Part of a small language model's weights: biases, attention and MLP in parallel.
Each number is 128 + 32 x the weight over its row's rms, rounded and kept within 0 to 255. Layers, rows and columns count from 0. The size above them is the row's rms in percent of the matrix's.

# layer 2 MLP up, 1024x256, rms 0.435, rows 954-978, columns 192-255
size [ 96 102  98  93  99 103  98 108  92 110 109  98 107  99 102 109 101 106 112 101 103  79  98  96  99]
[[ 97 147  76  82 110 123 164  62 168 127 115 133 132 138 148 109 108 154 149 172 154 174 172 174 117 179  80 116  79 171 135 174  88  95 134 150 145  63  99 127 116 136  86 102 170 109  79 143 124 138 105 166 148 127 118 155  95 137 182 163 128  86 148 131]
 [136 127 105 120 111 195 120 157  76 124  90 168  99  71 132  73 124 150 180 150  91 177  99 142 129  99 120 137 153 118 181 178 134 145  92 132 132 133 114 154  94 119 179 153 117 152  99 150 117 179 107  85  87  73 107 120  86 127 165 179 153 116 147 175]
 [149  52 132  90 187 160 113 104 126 115 124 142 131 148 105 153 134 146 190 170 142 132 123 119 137 122 153 118 120 149  97 165  69 119  96 129 112 118 154  99 102 153 113 117  93  83 146 143 148 111 108  94 123 107  75 118 154 102 116 127 114 162 154 132]
 [114  75 108 114 119 154 133 115 144 109 177 128 129  89 151 173 138 159  83 104 115 102 130 126 161  88 136 157 110 106 148  65 154 143 150 146  86 121 148 160  60  61  75 135 128 111 182 158  81 145 126 102 136 109  63  86 117 128 114 117 169 145 173 144]
 [152 150 133 190 111 186 169 129 142  86 135 107 168  95 125 125 122 162  85 100 147 156 102 124 140 165 114 115 136 167 132 138 107  97 106 108 163 128 120 108 138 125 160  89 142 132  74 192 107  92 144 127 106 142 122 172  66 115 127 141 125 123 141  99]
 [ 63 118 145  99 115 218 144 139 130  81 131  55 135 192 161  99  63 141 146 105 136 133 154 137 168 129 172 105 108 119 212 138 170 162 195 117 119  65 128 138 106 147 169 114 138 133  88  85 110  60 107 155 155 116 125  81 138  88 157 174  97 139 121 127]
 [110 151 124  82 106 120  89 102 106  76 182 102  78 172 127 188 156 175 151 114 133 138 148 129 108 113  90  78 128 150 120 103  92 157 128 144 106 149 123 113 136 136 155 173 146 140  99 163 152 110 195 121 110  81 183 133 181  82  68 109 148 141 172 147]
 [112 164 137 154 157 177 138 153 119 140  94 131 151 141 116 119 147 148 108 138 124 115 142 150 144 129  71 128  68 106 197  87 145 152  99 134  82 126 138 165 178 225 107 123 116  95 142 122  96 139 145 111 135 112 117 134 120  50 148 104  95 153 157 117]
 [142  99  74 110 144  94 181 113  58 113  99 131 114 139 155 127 107 150 128 135  96 134 111 132 136  58 199 126 122 142  98 152 113 171 136 148 126  96 107 100 113  81 112 135 152  72 150 161 134 141  73 154 128 141 154 111 167 102 112 129 150  82 134 141]
 [123 118 153 155 147  74 138  40 137 193 173  76  88  98 133  73 148 112 143 101 128 128  87  99  83 155 182 127  94 123 169 162 151 139  89  94 134 103 139 145 103 146 150  87 135 116 120  87 122 179 155 160 126 102  94 193 137 107 114 158 132 107 175 100]
 [113 101  79 142 110 138  96 168  71 114  65 168 130 133 138 152  83 112 118 107 139  99  97 120 142 100 127  90 147 110 171 194  94 102  94 124 112 117 119 112 135 179 147 103 161 133 131 143 133 150 107 119 182 155 137 150 156 151 122  98 139 174  68  94]
 [172 128 123 113 102 206  84 170 103 140 130 111 174 165 109 137 114 134 129 163 176 117 132 139 121  97 133 165  66 166 126 120 160 125 123 160 137 141  90 164 129 179  86 102  73 117 140 118 144 134 160  90 172  80 152 109 133 115 140 126 151  95 157 105]
 [167 133  93 136 183 139 139  77 136 136 125  98 145 146 165 171 112 108  62  91  87 135 111  89  81 151 143 148 124 183 173 130 174 112 184  85  94  86 176 104 184  98 125 158 105 182 146  89  73 127 109 160 122 117 161  88 106  63 171 175 138 143 112 144]
 [156 160 105 149 143 172  67 179 127 168 182 138 170 153 132 145 162 176 165 103 163  60 132 108 125 116 191 105  85  92 109 136 116  83 164 119  78 135 123 147 164 146 167  98 113 143 149  91 165  82 150 177  64  96 154 127 155 191 157  85 128 168 109 150]
 [116  59 211 127 145 139 112 181 106 120 131 131 131 159 118 103 147 126 238 163 169 131 137 123 122 159 113 107 121  54  76 162 100 159 133 153 162 132 137  88  89 193 200 122  80  91 161  92  57  89 116  87 153 116 149 123 130 132 105 122 133 119  89  91]
 [172  85 159  73  98  95 128 130 129 161 142  92 219 123 151 157 144  99 119  85 120 121 164 169  91 129 125  71 157 114 123  89 111 141 159 122 181 145 127 148  77 145 119 115 128  97 129 171 135 167  97 152 105 204 165 146 128 130  54 121  91 104  86 131]
 [140 127 132 110 113 142  68  94 102 178 153 114  83  63 154 111  84  84 122 108 143 129  90 124 119 119  78 150 109  83 144  46  96 139 154 139  89 154 111 165 144  75 139 172 124 158  86 142 152 146 114 129 153 132 173 102 137 126 107 147 131  81 133  37]
 [106 134 147 107 109 131 195 202 117 153  90  65 101 163 137 166 166  79 112 105  94 102 143 115 197 127 160 147 182 151 115  99 133  84 130 165 157 154  63 168 140 150  89 110 131 145 138 106  88 128 139 151 127 135 113  64 162 118 121  91 135 127 151 130]
 [137 113  63 157 119  57 112  37 110 127 142  88 100 163 117 114  84  84 173 133 145 140 156 123  79  94  95 117  84 173  85 100 122 152 137 144 172 159 143  55 113 175 123 113 144 149 151 113 103 119 125 129  95 138  82 200 175 194  85 136 148 119 194 142]
 [117  62 100 202 144 165 142 151 180  90  73 134 150 147 104 163 106  92 129 142 109 123 122 128  64  90 173 107 143 139 115 135 126 187 166 135 137 161 153 107 149  98  86 122 161 103 169 186 139 103  89 107 111 126 107 145 144 118 157 155 103  96 122 125]
 [153 148 170 153 121 162  76 106 110 184 102 128  84 161 135 100 154  78 163  85 102  71 148 138 125 179  83 123 175  80 134  98 146 215 143  90 157 154 139 170 122  94 119  83 167 144 149  95 153  76  83 175 119 145 105 136 120  60 123 138 115 111 109  92]
 [192 139  76  85 163 156  89 109 202 112 171  68 139 137 106 110  93 144 138 127 169 103 103 135 102 109 109 150  91 129 139 103 137 109 171 154 122 137 152  96 209 139 164 129 144 134 153  82  72 102 128 136 101 110  99 123 165 124 183 149  74 143  87 115]
 [126  68  72 104 132 145 129 114 152 161 125  92 126 132 123 149 139 158 111 163 129 160  99 152 185 155 161 120  34 130 146 143 135 162 161 110 104 136 126 106  95 106 181  79  95 137 103  84 107 136 123  95 108 145 143 140 119 115 156 131 117 103 151 162]
 [124 155 130 106 175 132  82 118 127 132 128 131 161  72  92 139 159  83 143 147 117 146 113  83 173 131 131  83  16 106 166 154 147 136 156 133  98  76  85  88 126  87  89 142 114 116 139 148 140  86 194 106 103 166  67 164  94  92 184 104 146 159 121 134]
 [123 131  86  33 108 133 138 148  68 125 108 194 164 192 118  85 140 126 132  89 141 148 116  90 134 102  81  97  93  51 121  92 105 134 132  87 185 176 142 140  93 148 164 158  93 161 165 137 138 151 142 118 188 124 144 175 199 173 124 103 132  61  83 153]]
# layer 2 MLP down (transposed), 1024x256, rms 0.426, rows 954-977, columns 192-255
size [ 84 101 105  99  92  95 108  96 100 108 101  89  96 104 104  98 106 102 105 103  95  91  96 101]
[[133 114  84 126 124 149  83 158  75 133 141 195 139  91  79 145 120 150 148 140 127  90 167 128 107 134 182  81  92  97 129  95 181 200 146 164 148 174 144 179 143 195 110 144 108 173  82 110 151 161 117 122 136  77  83 118 139 120  93 115  90 161  96 134]
 [103 138 138  84 155 137 133 130 188 104 136 135 110 100 138 117  96 156  78 141 176 170 204  78  85 137 128 100 179 187 162  73  84 159 118 138 137 140 106 143 125 103 144 114  70 197 172 129 176  75  69 136 109 147 128 164 137 100 126  97 125 158 154 127]
 [128  90 140 160 122 117 160 161 127 103  80 124 117 127 111 156  74 100 153  52  96 102 138 109 121 120 119 140  83 139 117  93 102 126  79 142 153 114 176 129  91 152 151 113  92 124 108 138 165 117 178 123 128  78 105 146 143 169 135 125 153 118 112 142]
 [163 118 164 165 153 104 124 112 167 147 122 170 109 155 107 182 123 118 106 150 133 134 104  60  92 140 166 134 113 124 190  97  89 167 109 150  87 116 136 140  89 114 161 121  88 156 167 100 156 144  63 183  98  89 152 121  93 115 134 162 149 104  75 121]
 [ 78 162 168 147 126 164 144 115 101 105 111 129 135 137 107 105 126  84 143 143 163 135 100  90  77 151 115 111  88 184  46 125  96 139 167 150 130 113  97 146 121 179 175 124 121 167  71 115 193 141  91 115 161 114 184 145  89 189  92 202 146 179 144 117]
 [119 147  93 125  98 115  79  99 167 109  96 110 127 197 115 103 134  97 160 118 109 164  58 147 101  84 129 105 143  86 125 127 140 169 106 136 167 133 145 115  75 152 149  84 193  86 101 160 122 122 128 129 104  92 170 166  93 146 140 128 142 167 150 142]
 [155 132  89 102 118 127 169 143 111 173 138 104 125 128 115 144 109  82 105 106 110 141 155 176 144 142  92 103 130 110 176 104 136 137 107 133 162 142  91 111  84 129 179 197 122  79  79  73 111 114 109 190 170 138 126 114 100 121 167  98 142 176 190  98]
 [ 95  91 109 116 128  72 160 140 160 126  87  73 111  79  98 113 100 101 156  88 170  97 173 111  94 126 185 193 130 137  54 156 119  95 108 126  85 122 146 109  50 142 159 154 151 131 167 155 105 154 123 113 115 143  91 144 109 154 134  50 213  93 147 103]
 [140 122  93 177 153 129 183 150 125 136 151 211  59 137 118 160 135 128  74 126 137 135 101 144 151  90 139 100 135 155 135 158 144 142 119 119 159 161 169 134 139 124 116 149 120 120 112 146 168 125  56 122 128  87  86 147 120 139 135  96 131 118  81 102]
 [114 156 168  56 106 103 138 143 142 121 153 102 195 131 134 141 176  74 124 172 159 121 192 144 172 151 143 121 127 108 129 170 137  67 157  92  82 114 134 125 126 118 135  95 141 174 136  90  99  52 143  88  79 157 115  95 111 117  88  90 127 121 152 156]
 [ 91 141 105 165 195  89 147 144  83 158 117 129  52  83 122  95 134  69 147 134 170 164 129 138 109 100 144 148 131 101 149 148  86  89 166 147  97 154 190 144  99 119 139 150 103 146 118 125 137 128  97 207 143 194 115 104  62 103 115 121 115  86 129 180]
 [133 167 122 170 149 149 120 125 133  85  70 187 150  79 171 149 157  94 143 128  97 116 140  89 148 113 120  65 118 133 144  76 136 163 139 124 102 116 170 156 117 102 155 173  85 146 151  74  85 136 124 162 129 184 122 140  98 117 113 143 170 172 165 184]
 [130 149 128  66 203 149  98 127 149  90 127 154 116 138 136 142 137 122  32  87 162  68 140 131 168 119 170 152 178 128 141 174 173 154 168 105 114 130 113  39 172 123 142  96 130 150 139  79 119 193 170 121 140 173  98 136  86 117 179 164 147  80  92  85]
 [164 150 106 117 147  75 167 130  92 120 146 153  94 108  87 142 136 103 130 146 127 120 201 113 156 131  81 152  65 169  69 104 153 110 135 164 101 149 130 133 131 138 131 159 118 109 143 112 161  53 116 179 131  69 184 145 129 142 135 106 143 100 144 132]
 [104 101 159 182 175  96 151 185 148  41 133 112 124 123 151 177  70 122 125 130 111 168 178  87  97 128 135 148  93 168 184  86  71  75 101 160 129  87 127 126 144 119 109 141 131 111  94 135 109 126  93 134 135 134 156 139 113 195 130 165  75 136 100 119]
 [ 95 138  92 118 100 164 168 139 113 120 135 150 130  63 108 118 108 169 108 122 199 152  77 160 121  94 108 100 162  35 185 155 137 134 153  85 121 146 120  97 181 186 153 148 113 134 112 143 135 145 128  83 107 104 170 103 184 111 114 162 154  95 132 127]
 [118 145 156  99 180 133 177 126 171 127 153 167 150 126 134 134  84 139 125 103 117 125 129 185 197 112 126  88  75 172 104 113 138 111 113 125 137 161 153  80 136 154  76 124 142 131 181 137 154 153 169 160 100 135  66 109 191  79 135 165 140 122  72 106]
 [129 123 141 107 160 128 102 160 181 134 106 117  87 143  71 137 105  74 130  86  90 132  94  82 158 115 146 184  97 130 105 123 141  94 100 120 143 141  93 172 140 120  80 102 198 127 180 139 135 164 132 161 122 127 114 172 129  74 163 147  87 150 118  90]
 [112 166 127 144 124 116 134 133 140 113 106 183  79 164 105 165 115  47 107 112 132 107 117 129 190 138 137 113 131  92  78 145 110 167 133 151 220 154 137 156 172 156 113  77 101 155 146  98 122  50  97  95 111 145 131 146 118 138  97 110 115  83 147 111]
 [170 133  31 184 156 130 213 116 104 127 163 127 173  85 102 152 120 139 110 123 163 176 133 123 129 165 154 119 113 178 153 119 142 131 104 116 131 176  83 168  70 111  89 159 142 123 123 160  63 139  88  81  72 129 196 157 122 163 133 144 154 135 110 139]
 [112 197 173  82 171 146 121 153 120 174  73 143 123 194  77 112 114 186 116 133 142 112  92 128 155 106 244 134 118 115 114  98 125 116 114  94 140 145  80 160  99 139 169 109 147 145 136 133  80  84 111 112 124 157 120 139 112  84 132 183  90 101 116 139]
 [ 81  63  91  99  99  97 168 140 182 126 102 151 146 141 189 122 115  90 144  78 115 127 126 116 112 189 148  86 116 161  67 138 162 127 129 140 118  97 146  92 131 123  59 124 152  98 166 112  94  88 179 129 131  84 124 148 106 149 138 174 109 117 127 164]
 [108 134 135 188 171 143  96 162 121 155 190 107 135 156 150 149 147 114  65 170 131 120 148 160 137 147 140 155 161 149 172 136 129 107 143 140 131  95 180 164 110 128 108 130 133 127 136 101 164 159 143 131 117 195 174 128 131 181 121  98 160 123 179 135]
 [162 160 103 194 137 101 213 149 156 107 148  99  81 138 134 145 150 131 108 183 127 102 154 148  87 165 136 116 122  97 130 156 101 122 142 130 169 101 120 125 128 171 192 160 101 137  86  81  75 144  96 129 179 126  82 184 162 126 159 130 130 109 147 157]]